Weights of a small transformer language model.
Architecture: RMSNorm before each block, rotary positions.
Each number is 128 + 24 x the weight over its row's rms, rounded and kept within 0 to 255. Layers, rows and columns count from 0. Numbers have three digits each. The size before them is the row's rms in percent of the matrix's.

# gate: layer 16 MLP gate, 704x256, rms 0.181, rows 466-482, columns 0-127
# up: layer 16 MLP up, 704x256, rms 0.195, rows 466-481, columns 0-127
# down: layer 16 MLP down (transposed), 704x256, rms 0.19, rows 466-481, columns 0-127
gate466 096:145099097113148137091098185091112164099134144134106128129132132103132161110099128122143113096119119137093096125101090137130110135118125098127123144138133128079137121090179138135107147175118139141155136112113165147117078137082148143142113114098177152089130110183141123096117066142079131158141181122154123125132135114144119149140131160127106149139106099116113156143122113135130158091161
up466 097:105137130140107102106086149125111063098129112111080118132127140105121116119147119129097132113134099107138102098138140094103149137171112134140118156120113150143120107137082112150126172131087117121124134126123098130135090144141115139129160146123081114116120107152142128118067100130113141168098097127146115150144122162163128125111163134141103158125124167156110133119097118083117145132138
down466 102:111123147139132126138137158112103174140141144131124152183154100120137147119124135134077181109111080146133132113151125163152125164090143138121120115158148150137127111068144105112136109133155162124165149105122151126099149139139113153101140108092140149105098105133096135136119096144121143109140123124143166122111141170146158124173127138091148096158147134098172137130147123113121116158144
gate467 096:142145113107110149151090102137152156137116133129121100107088159147134145141115122123104135155109135087170101094103107139095123101145073179124169119123114106133107153181137103125109111135154114181085160093062100140102116145105106153139133140106057146132146137108130088120100173125132144121113120112138099117125107160070116132116137123093128129123137095094115136146136142093134136166128
up467 100:166126098113144123131118150213138127118123152135124101163123125105151134106133131126161170092084163144120138102099119131138118137165067118134138127126119120132146115109158168089150103097163110134129162169101137153092090093120130128121135136083094149171104127085067168175134144157158096125127118148133165135128129131199097100109126150100060102122127123156101138133120111119112117143098
down467 097:109115115135125150151095131144144093153138147154157174102100132128130118148127121122123125108129123165139131142136111112149139147124166124112146131125154118156147132133072114100117110124090143094123142137147102180120136125137099126129109102075118139105155066099104090111100142161116129118120139113154136145137145120110131114142151093114124126145111116146078156120152106139103170119131
gate468 101:130166105158133115170089122128078116099158107104152129152085130156152104138154144155118135119122172134149065129134155147109160139089104163133132134137099100100129111150099132099138094135158128088096122142148152136115174126142138135174142119178107087129166143119114149117109108095133157109156157126145104168173118139135113130113161110131143110133106126127151130129118120134179098098127
up468 098:113166116152108148137116116158108139126174140175106152103125203114106137152093140139166113151137153102099117116156167085113139103121133154135123165152134091138119105123068091129142100129098144106183098160132129101125170094131127147108131140129131101110128119119147082173159122104122160131123159134112115166122138126143218103133155149085143105128113110127128156141121172134151148076135
down468 102:126077128123104080124111101143152141100128096123132124087132135130130134138147135102134146158144157117099133154109079134119083127141081145162131162142122109140145152106191148124146132114106167098125093141115137151155151138116135137146093098108125145127116142143139139116118103154118135137113144143171123098100140156122089126116162120114184126136115115140094169074064139083103150140128
gate469 094:103142135111113140106103096137134139125123130108146107134099178159099135119074101140151086155128122087126087143134121128116083091128145133120115151106142120117094147130138074104113087121113146117119102099123176178150157113128101118142135099132155109149151096153122130080148189142170130146112101132154102108129115095165120089121143121136139133138104108107109163129116114152153106113097
up469 098:137110137114102142146106136142110119127122169130140090159168123162175132094140137096163140104174099126148115150162141116104153129090121182123121146119128188164162124180151117135133112146092126107103130129123142091146120138112081129128092140112128120151143134136120131132095142141151127111119159148155127146071157104131134153175144170113099132138139133127150142120082181138168168116087
down469 101:109116136138166183128134160116103127138135162167142145107111145068126127142139108140119149157062121137114094103143115136131163125098134096156156123126102049104192110163119103089164135122138084099148111145102115088085120154118129144133117081117149110125126142158120091181101127130157151167134128110138137121079143114147145103103186076097106137156141140137069143122118119155124130133096
gate470 096:127111126110137121108099137102108123065117128138156098146139137108128104112114118163121121133155163131110137091102127152096127122118121133103134102083117111098148178127159157119087126157111121112149130097142133108087114118113134147137101141133124092117138116109135095174098132123146122132147151118118123099152141134145096103102162135098108101093088123137142103111150119126124156148171
up470 098:160083174112171148117137107125148102118121125192079111141105147133142123128110145104104105089124132133109145120129181114133133145188157105155128172116108117113098159086129125106152147114135135148110142122121104112126117133088131094128093120146117155119152119149091157118086148103086115154122116108110151162132118151129132137148077091130134152096160152127183127148063116097120100135139
down470 099:136124131108153110156096135121133107142162125139124157144078130139145122164131102147098169175110125065166129104121142116141092135146125171160114129117141117112095140122160134143143140115132145106097136143141066146124097106093099139182088166103140150165142150134113098097150088085128100127172098190148151161105121125157128145101124078157098153109151150143083130182142109157124162122140
gate471 099:150119119131130165122124109153122176127162139158133139108178138134118158178128140083110131187149146159122107163133126124124109146124120153128160137065146137127091131165109067129101132115126106136150110128170123140113111120074136144108134125111120133102113137179134165119154169111108130131159149146105121138168074129143154109102131137121142110132058102121125133118148137095101167095153
up471 105:116135127141110151139111122094127092147148111115149108147112129084177119111146126116155128109113144134098152145111086142103146124088098113120149146136108134102071112127103179138172132133169197149070142132127120122117107104163116115136123128121151097095119124138108147110117103140104154117138109122152127094155120132165105133123096117109127144151152184153129161164145094138156136160126
down471 100:130090126160110169106144189109143138131126086083137134141109135124151123120155133088120138048112163151130175090158108128099132081074143103135149127127115113155117128121136135109164170112135159082160132128143129075137113130110096114162123134092128143144148107076124134115089110113148171117135109123112092156116098084107129142113099109112145155105149079074137113100116122128137075128131
gate472 102:140157133140122092161094127176111089124131142092116196083161125194088145138099098128113106131168116156101113106119087115113165099131161108135154149129122126133122129108072145147152136147158116173097095160143164149144136132125120112127142159123105133123137132131131132110111162103123109100129136083126126143150119122058120120076144134129098159103135150161091110112134119143118150141112
up472 103:115141106129107104112141146121143133091089114134120123134161115138100156147129105112144163154112129144098156136092082164096144173159138132139082072118135106121130113086122129142136141132135132096130192113119127131104143112142139140121114135118104124107128118115077091116139102145136097121162072122169133116115158123123072157119153135122145096102150142167138129114142096147113108140101
down472 104:144109134106106108120144156145143140123149171165127123145100134096112133081186115083113090165101105118155062148139142091111145165099111120127118142122119089096098163118174181108126126132145138126117130134101115121166141148135106164100162096121147167134083079170110131113113123143072155102130146134106118112138129137146161138166134126119080136107121139122120099150103146137095117118124
gate473 096:137128152127086118106179130155148151135155132089138142117138149091137134116134105119132104123120147163149127113133109130160135156119115149147154127110084123109133126150128127139120114174180106155141119166148133092117158138159152108125140101145162167125108146107110175097092132108117102134141166128136100101143125142121142120112126154119151112161141120153103183133110154146073144111132
up473 102:135099125125122083164091097155093111136140139103136136137107156116119129154131167163144099090105117101153133128131152160105118134143107104126141141126098114118142164111130171142150141120169122103153099160173133148162148142106153110123140150160154121080128143137155118127126132116174164120112098137125102118155117127065137139124136133139122104173189129144095139140148159139165143120115
down473 104:132150081147122138158128134130112144087148107134165126119104105124123106123145078107155166123132126127139086107116125127173127144095101141102122132109113137144094114126104119165141140122119116136146162150135150124150105128139126155122127111147169127130165164140151113127119109111144149113160063135126121110118127137100129131165145152106129136106136124110133118137121126138106157153154
gate474 097:175114114124156126148116129147101129181152131095162131153150098093125113108081152138124118143152156101131118161133112107131132080113137153104121135136107171101122114119127115149116159118112110062117117109145115176153093136110124146121088150131135091128152100162137115134147187138147122124119122156150115124135146117132105067158135156112142100085131184147102143147138121143096115093176
up474 101:151116151147120117120139142143162092157144114131105151172100139115207134181101124146082122144162106117156156146161109140140142128122117123153142142138124092127170102111133110150119138077193104112131140155149173121111097095107089185123147134120112119125130122141124104120105114116111156111121116119101139137199115144179132156118157138129174141149101145099175116125133134129137130135094
down474 100:080169113120129087128097164108172104151148121108116143145090142135137141154143114106117113101125140123175129126149113168138142135100124145139129089120116125124140137162144169148101118076117086123123117171144131151117120133120121144086103134140145097143092110143133156103144158123152126152146125137129129142093151133160123135111178121115171140118156128126147131117190125114113109131136
gate475 105:117145186091146149157113117122170107140121136169124101144115097089120148097134149106132135141146147103147130119110114144119146100154087172123123113122109147122123122104122105164148100133150141173188113121112124120122134112120102126166113139110131112145115124122125138179163117119129126172131160074130114096139104094116118123150145171118116118095075087119099114130144066152124120154090
up475 107:100119117140137146127137122140088151123139135111145113089092086127117113123151128137118149133133149125131148114133127129183138100163159074124144124179154145130111083152167116149124137124111119088089127126132076123176127152113086118153175114101138089138112151078127142107158099150156152105141086076110160114114146134098143136090110084166093155146102100099121112139106130160139131125115
down475 099:111116084133134160110119171105155092103137132143136156098147130122116111150120138126108121133164106156128143101128142080141165123063114102121138107079090139129122187092129156169108143144145170133170118120087134143108140118141151108117108120115140171127124093170138120116109129108140113133152152125105091128140139115157188118153157144097141130153183124136119148130141143108116103136126
gate476 098:196115125122083139123122147150159152125138135143145157130124108088101165126150151135114110167140112102137125135161162125150174152147119139092132139157129084149103132117113121124114140099120143139165130123143143124115126143129114129084124099088128126137121151146136126145151118122116142066156169132147131126122120095120170093123164102123105095171173117153144129138122107100133131105146
up476 098:162154138166145096145162109144153156159126145149095134179063118076102105133161139103104098132159125121154182126153124126158155145133084095154095106137119067112145108149146137129112118106161150114144130132121135133126148081104129177132151158105138139150114138141158154088131131094093110092123153164153141156101107183120155131118143135102120142142136115091108141137166087122134119153117
down476 102:144137132076097141137108105132116123123124120131098121170123134105162098139150116146125101112145127111136104144120094138122114151107107162128136124149156125147103134128157152105137128110162114153089145155137083123027130153158143144159119130130126130164125141098124132086136162129148141151117143117132132155091108130151120120121115147121094135140180139082153150155147147128152121190136
gate477 099:106110135125129102115138163147133125114126155146113123162140119148135117107152097123131124170080123100161118125109097077156125112138141155113114116103107177163102129161107159109107128139148194103137168118098186132094130147125109079147155113101135069148133107137170093128102114143117128107154158145154144136074135127148106156092137128126118170100128136129111150131183137130137117163159
up477 106:130147119158086132144115137133113117103089144124173116150131109148124127098114099095130154123124154121171114132165142137142147124144122152134146121129125131118157107132127136151108117101132139171138112146125126135161073149134111147125118081116119103143133127123085150137125126149142125116125111125081180135088147150180108103144122158129139159134144121117168134168094179088094138115138
down477 104:175088142121143123127130100151130098056123137137096105082109121108111093132137116126131135082089168129122135147140139157117114133093098120138103144150154153135144122115158098100134129144107053085129082124178116096136106112100151123131122144198094149175131163136109144159127066123111113113137155139151099162137152124110138139103115159131135105089123080123172134096126111095147092151164
gate478 098:103148071150097167112122146176121166113124119152118176134109115089098094136093124115117115164117158105109139091102152103140150148119109096136140116116112137121127079108115128150142146100107089128151165122128121146133165150156091127133124148134146145126103123098103081125088114147125161110126149131132137077139100114133113087174217133091173156137135112111164120142173114121134151116146
up478 103:113088101098128131101186101168128155128104079129106142141161120117126132134124095104147170126080167103124128176123133138116160133126140143155110110107137123127111148106141133140130142128129151153142172144124130130158160082084165143158129107123097109134119098137117105115101104155149083089114131131130118125180161124140135121160167162150153169148132157150146140103151101094168141141158
down478 103:138126123125135143110137149125144098137125121100068128164094097139112117148156117057136132178087111125135112130098139104170135119121147124087148153091104122162119113178113186102135118149133090116146138109119142134125140154132139160117114105152143121118101093133115128151143136171112147138148122145124150133149130128129123103102132154138140099138144143183137105122167108114121109118140
gate479 100:107150126119133142075142092130089142116097076125113116120159130168107141113129082093080083169131130125138133088155123107126088140111131124106099101155166145102135135149128121104155156130124157144148172117113102103175106149132120141135123143119110121153111097125144107120148158142107138119119132113111098144085114115122145182152165157128156143133146134165120152161148130110142096163149
up479 097:131136165130132131176106113158148121119088115134102136100120100098144099135113147084124103127121140138120194068155136109160094095157165092114135150188114104126132118100166140126145114124151145121147130117151127111135155138140158113127093091119168140124133098131122127118126090140113097138122118109120093096150138216125142120130117135110105122124119122133108103115127126146132123137110
down479 097:098117080115092120123141144128125138141090154132133134152123185142107172132178126129098166071151110141113081112114146101118099116143164123115154135105097128126136116186148140086146148126134109112085147149088150134170088107113087080138162159127118134136141144134189137124175151108123114110107122125111144146131114132078146120160102137150110110130157135138116147128152117156154070108128
gate480 101:082102180102157186163172127131135139113112158121127163123146182117126129134155102121149119134104099155089099131125139152176137155134086137162109118123148132114151138128173133159158098099150145097136122146132109142151133119178160161144147141124080092141166163147129122137143150102136160099090114133143144147178117178155095104056121121142139134130154135130120136126119132076159107095176
up480 099:155166110125164120166143116171074125091096097117140111120126148147144136152119131167159107151159177119144082120178159168110142111144147122118133122143110119117121139118159097154135086117139141138147137127111160162141148113112140111143164154091109105116173114148093131163123123084110176108100105119152134180136154132116120167087108126104106162140123123101138116117143115121134126117107
down480 102:105165106093143138127140136083131118122137130144119131103101115097192122116145107156088106154120170086090148085157114135130139153148134163113135078122105084137110125149076136144134180125104092101113124166098129119111137139125094158069110147147126135080127085141121146110119138129154132123112125107115121156103136112125142134106122170120168118135148174107130147116153134087113135128128
gate481 101:133131085120134123113138132106159093132150111111109202172148122137149150118137106117115116112095082119126151117152110097131126101113133111088104100105144139085129107145129112131150093095140091145152099088087122114098144114152126106138142121147120157122101136127136167118068102167132087108160129133103132158097105136144124122149123083135126094123118133149123113121127109147106143137139
up481 096:166073099128110106099135117123127147154150169103137119151150160145155112091116119174162103112132150081146103119156139099135150156150142099133139134133119164124115153115097111124113123150118128134127114164159139128114121139137150137114123117116122119120174160149139134124189196126086134170199128117089117163112110083159122071132134079140104087098132141109131089167108127129116131144109
down481 099:097087138097137147108139093135088120103069148102107139136125077111109128124143124122158155104164152076151160139129173125152137078146147114116107125137114114159159144139148155082131098149136142163145075127148150121130116116085130098128145164117114105160086102169139156116128092150119084094123118107106127158119153138128091122134145117132133161152148132163120161094144118149081144098087
gate482 101:144138131108126100116157126161153141100128129113145127111156115040169096047088129085128157149154157150118117145106112125185071142093138121142136124146104137155137095114130173166130129120165123124123133097174142139151103170157124130149136122116138141095133144137158121155124161153090138120127156152096127111125100163157125157126123135167129104146114128113122149180109117148131139118138